Weights of a small GPT-style language model, trained from scratch on English Wikipedia: MLP 1536 quick GELU.
Each number is 200 + 40 x the weight over the matrix's rms, rounded and kept within 0 to 999. Layers, rows and columns count from 0.

# layer 3 attention value, 384x384, rms 0.0712, rows 0-54, columns 128-255
149,111,237,153,248,194,163,218,257,241,227,220,237,134,161,79,128,150,227,183,196,209,229,141,149,277,188,186,223,199,222,113,248,248,272,202,205,312,139,245,237,89,343,227,304,188,153,138,158,221,191,146,222,286,251,211,195,190,150,111,223,83,243,198,233,244,224,74,184,129,236,115,283,173,188,189,154,167,148,121,282,223,186,269,172,200,258,201,264,240,171,227,187,119,236,215,63,246,184,330,221,200,169,278,182,172,214,211,166,202,230,265,216,256,209,300,241,190,230,226,111,151,169,117,231,196,245,241
252,185,185,256,149,189,238,219,258,181,226,214,211,187,159,83,210,294,262,281,289,278,231,261,136,200,201,206,263,185,233,201,261,115,302,246,229,249,227,273,239,219,190,255,246,315,233,160,214,259,154,236,214,337,195,312,158,205,235,220,173,166,220,171,264,169,242,188,267,208,178,162,273,80,222,179,140,176,206,113,164,196,117,190,311,189,249,143,193,188,209,98,206,248,175,144,151,152,165,214,134,270,265,285,211,210,211,150,280,170,302,216,162,271,129,189,192,236,160,196,226,168,225,248,93,259,263,213
197,123,91,216,201,185,209,185,212,190,108,159,230,232,236,207,177,301,201,95,129,256,226,251,265,39,208,182,205,204,150,317,181,162,85,130,176,201,219,262,169,269,227,303,193,208,219,179,272,183,274,223,227,153,191,146,197,175,163,211,156,223,192,182,105,179,200,181,312,176,175,222,230,192,155,240,159,186,173,265,129,313,185,143,171,213,275,121,225,305,240,219,215,223,221,211,107,263,189,304,249,238,157,259,227,201,171,98,120,230,178,263,275,172,220,151,97,186,360,193,215,205,189,137,116,252,140,222
232,187,155,218,231,196,197,166,192,182,159,196,121,159,206,242,244,262,199,179,191,222,211,200,296,194,262,256,163,151,226,169,207,103,239,191,106,93,184,300,192,139,213,200,212,126,196,180,153,263,185,175,227,115,149,192,148,157,198,167,230,189,210,216,148,134,242,316,206,209,157,215,127,198,223,231,143,185,141,191,235,119,83,192,179,184,145,144,46,204,186,186,214,288,280,137,181,198,184,148,284,242,241,183,174,312,191,209,159,179,120,248,74,240,262,142,310,256,207,140,225,176,263,217,131,204,137,253
293,242,236,108,228,84,76,196,153,206,113,248,128,113,296,153,274,129,296,172,149,260,234,250,166,171,260,207,211,170,109,85,220,219,233,242,244,244,274,215,209,210,84,255,163,237,195,181,250,394,148,138,260,195,205,121,194,273,230,240,138,200,167,136,161,156,216,195,195,175,182,128,262,219,181,204,210,267,205,208,184,217,270,164,232,223,209,236,264,251,281,202,250,260,227,251,185,207,205,154,180,205,204,202,146,260,199,155,204,120,257,104,282,170,134,197,211,208,163,171,184,195,144,159,178,191,218,162
259,149,188,179,232,245,230,211,186,261,219,185,122,195,240,200,228,200,128,244,162,233,141,193,246,250,254,232,177,252,249,278,218,216,130,235,268,202,282,181,124,224,169,251,140,172,215,137,212,190,191,253,209,258,165,210,157,260,184,177,228,229,207,151,166,128,317,149,279,138,198,139,202,98,176,115,115,279,165,279,185,302,295,192,108,223,108,229,161,219,229,260,182,193,137,198,191,188,263,221,173,208,142,155,184,201,248,209,137,136,231,148,152,168,314,153,219,224,256,231,141,246,215,198,232,166,231,211
233,211,158,196,163,231,189,189,184,162,219,240,221,262,174,97,197,184,225,199,247,186,225,182,271,292,210,169,215,197,243,195,152,75,153,208,180,248,192,190,158,184,227,217,228,238,213,209,154,213,178,34,211,181,208,182,172,246,219,130,310,201,325,190,139,231,113,163,96,200,166,269,199,164,257,244,239,223,224,205,228,231,165,220,168,170,261,186,202,258,172,156,126,178,177,201,242,194,246,226,218,220,250,206,212,222,186,197,236,153,172,155,206,246,188,272,252,105,243,285,105,222,179,232,209,221,219,258
151,172,299,196,265,128,201,230,245,216,114,261,195,132,252,202,213,218,230,119,149,79,193,136,230,201,278,200,301,250,224,288,210,275,202,225,193,288,199,155,278,200,306,185,255,152,155,135,214,227,157,245,216,155,225,302,218,153,156,83,217,103,121,214,153,273,200,188,206,199,109,167,112,152,134,198,331,203,277,301,187,140,224,225,110,239,161,241,260,91,259,211,156,134,270,221,211,138,199,194,244,223,260,196,289,210,141,249,219,273,172,166,154,184,266,248,150,239,258,161,156,143,235,58,243,165,117,94
264,285,111,223,174,189,129,125,218,213,134,213,218,254,191,154,253,122,233,232,235,221,142,167,109,221,338,231,233,199,172,140,239,189,246,164,161,253,221,192,246,186,188,204,314,266,207,298,225,347,196,190,168,232,242,198,265,270,104,211,212,177,246,193,204,88,274,257,99,154,190,154,259,179,232,206,237,207,198,167,270,218,121,228,234,252,120,168,213,201,190,189,146,242,248,222,223,237,261,189,259,25,271,102,143,186,145,317,160,259,128,206,144,154,206,198,168,147,214,165,186,189,247,121,227,146,254,226
208,125,328,224,146,198,202,134,270,162,196,346,297,275,75,254,179,237,193,191,166,191,325,195,292,199,287,224,151,194,189,179,244,164,209,278,92,198,206,208,46,135,265,134,221,115,114,219,242,208,173,255,236,186,377,167,182,180,143,223,183,200,295,247,252,211,272,252,170,225,251,160,177,231,148,248,195,139,302,188,209,198,230,252,140,276,206,242,225,242,266,220,267,166,243,242,258,247,87,233,243,197,192,159,185,227,189,210,206,210,325,168,144,118,217,227,173,225,280,361,212,198,173,222,169,221,181,200
262,95,260,159,192,149,249,156,207,217,159,199,252,181,247,216,154,159,230,253,234,277,181,140,178,174,193,167,211,207,212,210,219,92,168,256,200,186,178,242,173,144,183,221,207,240,147,228,189,269,146,226,307,225,262,157,262,188,131,232,203,165,210,163,221,107,148,214,185,203,244,137,247,138,149,205,185,228,315,167,258,172,161,170,206,133,169,214,119,164,238,270,175,191,258,226,281,170,236,146,229,194,225,136,224,280,167,288,265,189,143,242,170,184,219,176,289,229,228,198,185,191,147,263,188,200,180,294
204,241,287,209,163,120,179,196,140,279,170,178,228,188,159,235,164,136,228,187,181,153,173,138,45,174,161,196,163,246,154,254,195,348,205,172,240,210,180,209,161,269,105,213,269,208,233,147,202,220,138,254,94,277,217,234,202,185,207,182,205,36,153,106,197,194,138,260,270,161,323,263,149,183,213,160,97,152,298,147,146,123,114,175,208,252,274,153,198,162,193,199,182,233,381,180,230,153,178,251,173,82,260,180,257,156,191,179,182,209,195,162,318,217,185,237,265,149,216,206,278,180,79,214,143,259,179,160
197,256,264,214,363,342,387,224,166,158,229,224,212,193,212,309,212,261,206,168,181,212,275,236,200,236,94,242,157,214,320,284,155,196,187,136,183,209,233,268,225,147,214,209,72,188,217,180,163,234,127,320,175,248,182,209,179,152,160,172,151,118,250,337,197,193,121,221,266,180,236,341,172,207,271,256,234,187,236,228,195,168,186,181,289,223,172,177,175,160,162,230,176,113,145,292,244,52,214,160,221,157,72,178,148,226,276,236,178,246,221,143,142,192,181,252,166,243,324,185,158,225,140,279,317,204,154,173
222,334,295,233,255,242,245,220,187,205,202,206,195,358,154,208,157,195,185,125,189,160,155,260,159,169,114,263,154,196,172,196,243,161,163,243,311,138,251,183,185,280,286,132,264,120,116,276,170,185,77,250,131,246,214,125,269,206,127,243,202,229,176,130,187,168,65,136,250,247,172,112,104,163,163,159,226,263,232,261,260,41,152,241,223,158,214,214,185,84,154,165,146,187,151,98,275,160,59,221,187,301,244,163,276,148,233,67,175,229,206,268,220,178,204,270,157,154,242,206,169,183,217,156,177,188,217,201
238,164,210,159,242,193,238,215,113,258,180,98,204,244,220,185,238,196,167,254,128,210,155,251,172,144,180,235,164,163,188,290,196,214,247,193,236,300,186,236,159,245,248,201,131,128,141,221,211,199,230,198,201,193,173,174,209,238,114,173,150,206,108,144,217,222,223,219,152,173,155,159,251,207,152,125,180,192,195,272,245,180,187,239,211,266,153,247,198,185,240,123,156,255,153,222,267,130,248,110,262,225,136,242,219,246,280,286,191,229,201,228,168,188,264,127,134,294,131,178,134,242,218,232,195,209,115,241
46,259,189,196,106,104,186,129,190,218,192,236,253,146,205,188,232,250,207,141,123,223,217,185,277,137,246,196,242,282,232,192,224,307,120,174,305,232,220,168,214,259,276,258,156,95,246,148,162,240,153,214,177,184,232,311,244,228,178,212,272,297,199,187,281,151,206,207,215,180,233,201,166,211,135,122,210,187,249,243,205,182,263,190,274,215,201,209,199,192,224,254,224,158,237,162,226,178,171,226,328,203,184,298,242,263,227,202,261,251,223,192,197,129,234,240,280,178,312,211,211,219,156,170,243,213,267,175
183,189,291,229,293,196,181,264,161,234,296,160,206,108,289,67,211,118,162,182,221,151,164,135,84,132,281,209,169,134,145,174,232,192,155,100,238,145,167,153,246,294,192,247,178,181,288,239,262,289,332,293,299,138,226,186,199,153,206,201,131,172,178,147,213,107,205,203,116,100,324,191,169,299,160,199,135,98,154,181,259,241,180,221,219,339,122,148,298,275,172,174,335,133,132,218,205,217,251,258,134,205,383,155,187,296,145,199,180,212,140,156,224,187,221,184,227,278,190,295,208,167,80,216,115,184,174,206
195,214,177,188,211,154,241,184,239,298,287,249,270,165,162,194,114,248,33,130,120,165,347,284,227,145,257,286,224,253,188,250,259,154,224,124,166,218,229,328,171,171,189,223,111,173,280,148,173,236,170,205,238,113,194,119,249,266,213,161,211,191,256,242,233,220,202,200,246,228,217,178,219,212,191,225,203,223,85,245,104,166,247,153,336,198,243,145,247,126,186,149,207,242,210,254,271,111,169,152,129,227,90,311,209,110,257,220,233,167,147,171,258,228,196,258,263,218,265,225,122,158,223,309,292,144,181,195
224,130,215,267,165,107,128,151,149,253,196,166,188,215,261,291,240,190,175,239,246,144,210,138,180,35,230,235,234,207,214,165,182,210,160,260,260,120,211,221,196,194,191,237,238,265,213,159,227,93,199,227,168,198,252,186,183,188,264,199,187,165,240,220,158,189,231,270,254,279,191,234,126,165,149,219,210,205,232,222,18,208,196,159,122,316,254,216,217,204,211,227,160,233,176,96,226,202,173,266,163,119,141,241,229,293,188,211,179,246,174,219,248,208,146,311,150,251,206,194,161,266,139,198,289,235,246,161
122,231,199,206,215,261,254,205,211,82,304,142,220,174,178,223,203,178,205,237,195,192,276,287,234,274,235,167,190,219,148,298,214,175,250,286,112,191,263,249,234,258,216,190,206,204,218,244,83,237,127,334,162,131,163,168,284,112,203,250,255,229,207,82,107,140,245,188,268,225,204,136,201,157,202,231,281,136,230,206,214,172,230,200,280,83,180,252,224,229,166,177,278,162,168,236,103,223,256,187,170,120,298,181,179,135,239,197,222,183,161,167,139,342,183,131,312,178,153,177,240,182,298,162,167,272,206,197
236,229,171,80,275,251,84,165,159,359,263,130,196,171,229,165,231,134,149,118,246,190,160,212,267,203,332,314,233,166,234,183,209,161,218,131,306,204,190,266,178,227,291,103,285,230,160,124,271,309,225,286,141,254,207,119,310,209,90,209,227,226,212,193,102,241,243,160,111,158,305,196,129,198,96,327,85,301,259,259,145,218,256,167,185,243,153,248,295,205,286,211,194,290,205,289,194,242,179,268,133,119,217,282,342,220,203,348,113,116,206,167,246,127,307,107,159,186,186,258,218,184,178,217,207,177,307,244
134,227,289,255,203,160,233,203,162,190,203,179,257,194,169,166,262,144,201,303,250,270,173,240,242,207,193,207,246,166,171,187,180,164,286,184,175,303,246,178,295,162,258,186,172,183,266,166,142,137,161,136,232,160,234,277,264,213,233,153,202,195,188,206,199,195,318,218,169,236,144,177,222,117,124,193,190,171,268,274,273,204,277,253,196,177,246,173,126,203,197,173,164,196,143,203,202,259,253,127,205,198,143,257,208,233,253,307,235,134,201,165,201,218,172,218,251,147,165,244,120,182,225,277,97,163,159,157
104,232,246,200,254,168,240,154,259,207,215,158,149,229,168,207,102,172,214,42,193,145,126,146,183,90,159,234,141,283,213,236,264,200,60,210,301,35,256,154,254,243,272,212,193,159,233,123,129,233,212,159,121,247,266,98,168,200,190,153,307,211,210,81,142,261,103,238,305,173,367,183,145,179,191,225,224,277,243,178,228,208,270,154,321,229,276,198,157,229,231,289,262,214,253,205,201,178,262,298,112,174,164,210,288,209,147,119,208,328,111,178,208,148,135,137,188,201,221,196,187,152,233,175,233,142,240,282
186,205,222,227,174,161,275,154,283,135,185,157,237,157,207,147,194,45,168,124,153,202,160,274,252,184,150,167,180,98,134,86,242,177,342,282,176,153,207,292,268,173,218,158,277,264,223,190,131,331,257,185,263,266,277,106,200,73,173,171,163,243,256,294,148,141,151,142,207,218,234,244,181,251,218,223,204,134,172,129,104,206,257,151,165,251,289,264,226,131,192,207,281,217,190,275,208,224,222,207,150,234,165,200,169,153,183,242,261,224,142,152,160,250,203,220,34,240,219,279,184,146,170,263,213,246,276,196
228,196,227,219,223,230,215,275,158,97,181,269,193,226,209,136,179,99,278,132,214,232,146,156,251,269,277,232,229,264,189,164,221,267,220,252,160,113,275,113,209,157,176,236,177,184,183,236,229,128,268,251,150,171,236,171,260,163,210,245,212,227,199,179,176,210,253,203,159,186,191,252,314,203,240,182,133,192,144,267,319,226,286,312,237,162,203,283,134,173,184,234,220,269,197,191,204,305,170,163,173,147,190,257,179,267,237,176,93,181,156,168,148,172,154,192,126,119,162,161,150,192,206,180,111,199,237,237
238,178,96,158,200,217,233,236,291,222,205,245,192,184,292,256,113,311,248,271,143,183,249,120,200,210,172,251,217,230,264,126,67,266,122,143,230,324,179,213,198,95,132,164,201,179,210,209,170,135,200,204,185,178,223,241,145,233,127,199,129,239,151,270,206,239,165,207,158,173,128,178,167,235,177,233,200,176,188,165,159,206,247,260,159,178,202,204,189,163,337,256,213,223,177,240,240,213,111,119,269,115,188,270,124,240,260,245,255,279,243,204,174,254,154,234,314,201,244,140,177,166,219,94,278,296,238,212
255,224,124,290,233,306,169,218,98,246,154,274,167,287,199,161,167,93,209,190,159,186,215,248,208,206,118,277,75,208,244,282,269,237,151,107,310,228,259,81,183,178,192,212,187,185,245,218,388,201,193,225,278,219,144,235,181,236,262,218,152,339,279,303,274,96,98,196,206,134,216,267,257,286,228,294,149,186,204,181,194,241,228,101,186,143,144,234,221,226,194,226,212,196,228,306,206,164,172,215,235,210,111,129,291,362,223,197,174,239,317,160,150,215,120,235,125,298,117,176,133,318,74,211,220,126,203,266
272,238,196,178,129,160,199,213,162,209,214,206,249,222,226,248,276,272,193,142,171,148,259,225,216,130,150,126,142,220,147,261,190,217,194,217,225,210,149,290,204,165,191,184,178,228,209,193,93,215,197,99,140,215,160,172,258,254,197,304,162,242,176,146,135,155,140,195,277,233,187,235,148,287,212,161,287,176,174,214,237,246,212,200,237,174,290,143,234,188,182,199,116,170,195,259,175,151,285,219,189,209,169,139,207,252,297,243,294,193,152,129,254,189,174,136,0,169,130,208,130,162,127,244,298,186,286,121
213,140,184,256,161,151,378,233,152,214,288,302,146,286,201,238,203,238,267,57,210,249,211,191,245,97,236,224,141,135,176,269,253,233,250,170,183,210,193,148,232,245,183,157,151,189,236,160,139,231,104,233,158,143,129,102,222,187,151,325,275,246,212,166,141,61,240,192,143,243,98,186,220,127,167,228,301,226,281,286,166,59,269,228,148,318,101,222,63,269,157,206,316,146,221,205,319,197,248,218,158,249,272,142,228,226,143,116,159,287,259,209,72,282,218,162,174,176,190,104,233,156,165,207,213,166,172,197
173,126,291,283,217,219,195,135,240,287,190,168,167,107,286,303,230,305,234,337,142,163,222,170,256,224,216,159,283,161,103,214,198,249,190,256,120,277,164,197,143,217,194,154,155,255,181,101,82,228,262,230,201,236,305,161,84,240,181,113,163,74,154,311,134,284,321,203,163,244,112,155,283,92,122,214,241,205,281,308,139,218,164,214,186,261,240,134,244,216,231,230,121,157,170,85,152,102,213,293,164,280,202,201,140,195,251,231,159,129,163,240,174,270,131,112,299,205,235,203,86,243,325,232,192,123,227,192
203,145,327,207,231,113,107,198,230,90,315,201,279,319,240,171,279,155,182,153,239,226,166,212,150,241,188,260,263,285,235,255,216,163,229,147,244,316,259,153,295,118,270,204,193,239,157,205,123,175,188,196,169,137,242,213,201,152,102,231,120,164,219,223,171,279,234,336,138,234,236,139,242,155,189,268,207,193,268,272,224,204,203,241,183,160,189,156,212,200,15,234,225,292,91,217,253,281,129,200,203,196,242,316,198,145,281,287,184,170,166,184,166,135,201,198,235,275,227,205,223,189,182,280,11,242,263,163
191,184,180,147,229,287,265,162,206,207,203,165,279,161,220,244,109,230,224,235,334,211,204,238,212,213,97,159,249,285,210,226,152,293,189,221,325,175,127,176,193,177,148,168,98,268,207,238,142,187,104,164,99,247,123,264,256,161,257,185,150,155,170,196,252,269,242,211,286,240,171,258,225,230,215,224,220,230,123,217,139,182,109,185,221,187,174,236,176,130,182,216,182,190,168,200,202,194,185,154,163,196,133,213,171,249,174,238,91,176,195,206,124,237,264,197,132,203,100,148,192,137,217,274,223,260,151,123
187,252,258,153,196,152,145,126,203,160,136,217,216,183,145,67,222,126,276,205,189,204,226,271,257,207,240,310,143,190,75,230,236,166,239,231,197,207,309,207,209,193,193,243,174,243,167,177,157,263,270,140,130,240,150,159,246,208,189,218,198,211,236,197,221,188,161,202,237,152,210,162,222,252,163,238,137,213,182,194,136,256,180,261,190,135,293,262,185,141,276,170,200,247,273,193,252,214,252,185,207,102,150,176,233,178,169,195,248,175,112,232,213,283,135,113,198,185,245,239,264,248,173,217,160,179,220,239
221,214,236,282,211,156,263,207,111,245,149,253,247,130,183,198,270,128,284,178,211,261,194,160,173,263,240,255,101,279,253,222,175,319,180,192,240,190,134,296,214,193,49,202,135,61,246,140,184,232,240,172,182,157,121,252,201,237,174,164,214,339,259,287,183,228,298,121,165,229,182,354,155,321,195,293,244,227,189,260,158,150,219,173,37,204,187,181,233,229,155,143,107,210,199,295,247,275,224,116,270,160,233,46,213,245,207,268,191,229,135,127,212,169,213,140,121,307,108,207,233,183,106,161,172,161,100,198
239,217,207,157,78,153,309,189,194,218,322,161,201,264,280,239,195,217,132,247,182,223,226,272,90,249,242,148,148,286,143,251,321,136,150,250,176,21,177,227,216,239,214,112,179,169,306,311,153,48,149,285,163,235,242,250,170,254,207,342,203,208,149,115,257,116,229,111,192,299,187,153,48,183,160,81,187,237,236,318,181,140,178,165,244,279,89,219,218,96,158,189,137,185,135,165,136,183,119,204,136,101,215,147,288,187,189,201,208,269,212,182,307,316,219,198,196,139,189,192,225,144,94,367,162,294,243,142
158,154,160,190,172,250,220,193,194,290,252,277,83,154,206,203,199,263,231,220,248,236,239,184,111,266,187,110,137,88,238,110,230,271,130,166,195,275,182,171,192,151,115,194,194,202,276,169,129,267,228,283,232,295,119,134,194,131,203,191,169,166,60,222,309,246,300,190,221,253,183,220,133,242,176,202,196,136,121,235,174,214,232,77,160,300,185,120,115,159,275,222,214,136,312,196,266,148,187,162,212,96,166,168,118,276,219,267,203,218,243,183,151,251,130,271,222,163,178,204,329,237,213,299,205,159,172,235
215,208,265,116,161,171,226,187,226,242,276,133,220,259,230,250,257,190,139,230,167,294,155,207,126,270,254,202,149,273,206,171,267,158,191,189,99,210,140,202,171,227,199,150,170,212,321,181,132,274,193,240,106,259,208,182,185,258,83,164,215,176,111,222,151,117,184,200,164,282,132,234,165,234,152,232,213,243,188,191,159,161,156,154,177,209,220,87,171,122,191,137,237,209,376,204,157,144,206,235,185,161,254,199,169,217,107,242,146,169,259,179,277,251,190,112,264,218,202,210,237,79,183,308,242,164,135,207
150,190,178,181,240,116,168,201,184,303,200,190,159,105,264,252,194,303,133,150,172,174,261,180,124,112,238,169,217,172,182,204,94,186,53,242,215,148,170,179,240,115,238,232,268,226,254,155,270,273,234,222,236,212,265,152,226,328,201,181,217,167,170,196,187,134,191,294,223,240,161,210,195,84,214,156,179,248,257,216,164,272,187,150,257,187,179,218,188,166,264,201,190,194,333,239,244,206,142,212,159,264,188,130,273,291,205,232,240,204,226,281,145,270,198,232,243,176,272,314,127,173,228,218,235,212,196,225
276,229,114,142,216,126,270,177,265,217,276,189,152,157,192,177,148,247,209,227,155,206,190,142,259,116,282,238,233,198,174,165,184,213,386,139,158,254,171,157,122,175,307,207,189,102,297,88,252,293,248,337,244,253,185,172,171,163,94,308,180,243,190,251,195,246,236,173,183,193,265,133,185,271,107,167,175,306,197,193,141,200,163,252,309,212,107,74,177,307,183,187,210,266,129,184,317,148,281,226,154,161,198,154,184,271,234,208,244,185,202,145,230,221,239,152,233,278,152,213,149,189,226,306,271,268,217,121
203,239,230,269,205,295,275,235,217,59,269,296,183,296,132,205,241,131,178,262,255,198,199,218,329,216,187,194,156,292,235,195,310,255,276,203,133,157,337,238,71,217,232,133,203,176,180,341,132,192,136,152,155,202,267,142,207,151,355,265,233,217,269,224,212,167,119,203,215,233,240,174,193,175,302,278,200,194,217,111,260,153,174,172,262,194,281,204,202,137,136,185,182,171,189,240,242,241,201,200,372,252,247,160,228,187,98,126,167,204,150,209,198,210,174,238,282,236,156,178,109,156,192,138,163,338,152,154
260,178,180,198,210,188,132,261,208,174,202,246,149,163,132,190,144,162,264,206,73,263,166,241,195,152,218,127,291,208,212,182,191,301,259,186,170,231,168,101,192,95,93,241,235,209,152,167,167,277,151,158,227,148,291,341,207,197,205,177,161,146,151,135,276,201,218,152,189,49,86,178,98,201,274,196,164,210,268,231,219,60,147,107,123,192,162,255,210,180,294,188,220,151,217,203,175,246,153,176,221,76,272,222,163,286,204,233,208,186,227,229,218,173,249,209,280,256,222,94,165,163,232,182,144,213,189,174
230,324,184,229,183,240,223,139,226,187,127,218,156,160,216,130,285,221,216,196,217,219,161,214,215,278,256,131,181,275,236,94,274,208,175,273,98,294,89,166,197,267,160,149,193,204,209,183,88,362,147,152,212,195,192,242,241,217,211,299,135,230,162,240,168,77,226,133,139,142,62,176,285,216,175,166,204,224,225,181,184,203,163,217,236,162,243,132,143,201,166,189,189,166,276,270,173,235,293,164,210,249,213,232,208,181,182,201,144,158,185,208,226,242,252,173,244,77,286,168,168,159,229,141,150,247,188,224
145,129,194,125,160,148,129,199,246,263,236,181,224,337,112,169,197,185,170,105,278,286,169,270,263,209,221,210,183,131,224,232,216,143,149,229,164,155,291,209,238,113,179,195,203,251,248,182,134,125,237,124,147,192,265,213,162,255,195,256,296,169,252,167,328,371,250,221,210,210,262,216,175,204,214,160,216,102,205,306,201,248,174,225,199,202,168,192,172,286,198,257,225,214,131,194,238,204,210,178,128,53,252,294,193,210,122,308,213,193,198,122,227,222,246,228,220,245,117,306,330,199,179,178,218,214,126,219
175,225,84,149,176,232,225,187,180,213,137,153,284,233,83,164,179,130,151,265,224,191,212,269,278,290,150,152,246,222,131,83,210,164,183,281,163,88,164,252,96,279,340,175,249,116,163,206,213,299,223,80,176,182,204,267,216,206,185,249,225,294,150,173,248,281,274,198,136,192,189,208,213,162,213,116,110,195,250,109,139,149,209,305,310,74,304,232,153,207,137,234,162,218,255,184,165,247,192,297,208,283,147,224,236,128,95,200,227,183,253,225,289,192,241,60,178,170,87,167,216,191,168,375,224,289,217,192
185,233,237,210,100,171,156,226,281,241,171,112,206,133,127,309,190,212,195,215,250,257,242,268,305,324,212,255,232,297,225,68,196,171,117,263,201,254,68,293,182,186,215,170,249,161,126,157,237,171,247,202,238,185,290,114,76,197,188,260,137,215,167,176,272,223,245,222,135,252,172,136,188,170,201,230,172,188,208,271,182,378,124,249,257,139,271,154,256,188,108,244,219,225,175,231,197,242,72,252,203,225,112,217,135,169,133,244,134,182,291,225,94,249,235,252,196,106,209,146,197,213,180,228,242,259,230,250
236,218,142,223,216,191,237,134,109,264,131,203,210,180,317,134,229,134,112,189,197,292,76,102,193,227,204,256,353,259,175,99,138,66,136,287,164,303,197,208,287,204,242,298,203,205,253,207,183,174,144,115,138,248,172,129,262,281,127,106,87,271,263,110,132,220,217,206,205,256,260,230,175,201,303,274,210,244,194,190,167,270,279,182,251,209,181,203,262,240,234,293,158,214,148,234,237,227,195,72,167,154,137,206,195,153,166,222,94,215,147,284,297,236,234,142,277,140,240,103,220,217,96,98,235,231,225,197
227,232,225,253,185,193,268,228,237,82,259,125,276,254,148,219,205,255,156,189,250,247,169,181,165,236,246,225,206,220,212,163,234,241,96,87,188,213,143,148,110,254,286,276,198,153,220,176,239,169,217,236,89,158,266,273,89,208,195,269,259,237,210,159,225,230,298,261,171,141,242,254,206,165,207,168,243,145,172,153,196,159,202,201,291,118,196,142,228,208,135,225,239,254,220,211,250,320,277,197,181,172,218,192,207,198,301,177,218,276,111,198,184,168,213,152,199,222,213,293,202,98,334,169,236,166,147,185
297,282,289,195,147,179,241,235,216,192,225,199,205,165,260,266,219,256,244,138,242,167,208,182,215,167,194,278,218,170,279,179,193,268,149,246,158,267,189,255,165,83,189,116,226,199,299,191,100,114,273,175,197,239,265,225,198,211,194,154,160,182,228,174,197,268,310,219,154,213,140,282,121,180,246,154,197,237,201,164,257,168,252,147,98,178,217,226,323,127,118,42,208,191,114,173,238,199,176,205,236,158,159,200,271,184,266,227,200,240,237,112,222,284,200,154,212,216,131,196,204,221,162,202,200,261,44,174
190,216,288,220,174,223,205,129,174,191,387,193,204,217,223,154,170,143,209,114,182,280,115,267,269,156,161,164,317,156,105,261,133,280,184,152,77,197,240,196,164,207,261,159,189,170,217,169,214,157,220,95,246,231,154,170,158,111,167,237,129,143,267,177,172,400,177,219,217,338,207,198,183,196,208,142,118,187,206,239,218,241,315,196,172,207,291,138,158,191,223,187,218,182,178,80,152,266,215,142,156,220,180,190,284,209,176,207,131,101,210,221,201,87,312,208,203,215,257,154,131,200,247,182,86,256,178,253
165,133,210,132,177,209,184,214,211,218,209,217,139,157,219,192,260,285,176,268,230,219,220,116,150,226,172,159,175,210,242,273,179,58,257,227,258,269,133,135,194,29,207,76,179,203,177,180,241,97,253,233,169,302,195,164,138,270,174,195,275,232,298,265,269,161,177,194,216,209,50,126,267,142,237,205,185,259,280,156,264,343,215,128,152,240,115,257,209,322,196,265,224,284,128,103,121,182,145,190,115,227,222,291,281,125,244,244,243,186,207,218,91,265,231,288,230,202,189,172,205,155,173,161,257,178,159,172
195,285,199,200,185,113,268,166,198,237,116,200,183,179,300,267,279,257,290,215,199,230,203,148,208,133,197,184,89,281,226,180,234,183,97,128,254,185,92,232,72,165,166,165,120,181,337,301,155,285,140,190,133,184,110,143,142,235,292,270,226,197,235,240,231,228,164,200,208,215,178,238,217,225,185,196,177,272,186,129,212,214,209,239,239,139,129,112,49,228,199,204,245,186,255,210,123,207,258,187,137,105,181,322,194,248,239,31,253,193,138,174,165,238,184,127,257,213,171,141,192,228,164,249,323,260,263,196
178,85,127,221,184,179,225,235,233,210,209,239,203,231,238,245,270,181,192,274,208,210,173,208,311,216,376,161,73,134,106,285,199,143,215,236,216,176,248,194,226,167,228,265,235,138,158,156,139,348,177,193,162,290,204,209,233,221,107,191,256,270,231,247,213,186,170,138,215,281,198,104,239,255,112,239,211,258,236,191,151,203,233,237,235,134,184,238,170,305,152,295,206,155,100,354,197,92,197,265,112,181,181,192,216,102,127,137,318,160,205,211,251,253,186,206,190,176,249,263,211,257,242,169,160,187,221,232
193,137,311,192,225,226,290,116,217,119,177,98,209,148,214,151,347,258,213,148,166,163,264,213,225,206,192,189,161,142,176,222,264,130,171,192,187,51,272,134,249,348,281,274,115,231,148,76,237,277,183,216,175,109,65,217,122,170,140,152,234,163,239,225,121,75,244,206,209,273,233,259,57,193,198,161,258,190,249,135,231,142,142,225,228,257,194,187,150,207,194,135,143,194,221,194,243,208,161,141,183,240,279,204,247,254,126,167,224,175,202,86,231,191,122,184,127,273,176,155,245,196,333,289,228,183,274,104
210,257,240,142,150,108,263,168,67,236,127,222,254,185,181,235,201,213,250,293,163,106,236,127,161,245,199,199,163,242,199,62,153,162,140,237,138,205,91,86,119,104,153,204,207,118,253,217,217,129,170,127,227,203,275,155,185,148,171,153,156,176,195,325,257,171,178,230,152,143,224,337,218,184,243,247,276,216,307,250,153,161,209,162,277,191,161,171,265,168,224,223,235,176,276,184,209,213,182,248,160,154,192,154,191,247,171,130,150,108,152,238,230,240,148,230,334,247,286,250,232,206,155,348,216,262,149,235
198,229,128,274,176,135,173,307,88,117,234,224,237,249,162,215,266,97,143,288,159,161,157,207,215,155,211,139,190,182,196,251,154,150,291,252,243,217,268,69,115,271,202,298,134,188,247,187,144,223,211,245,202,268,272,200,201,237,207,178,73,309,234,112,239,200,219,254,260,235,214,227,258,215,200,195,173,196,157,175,116,217,228,161,154,203,226,195,123,134,75,261,203,158,73,150,256,169,278,262,146,37,147,239,244,175,178,156,219,135,205,208,238,207,259,250,201,194,168,159,202,260,121,215,175,209,194,253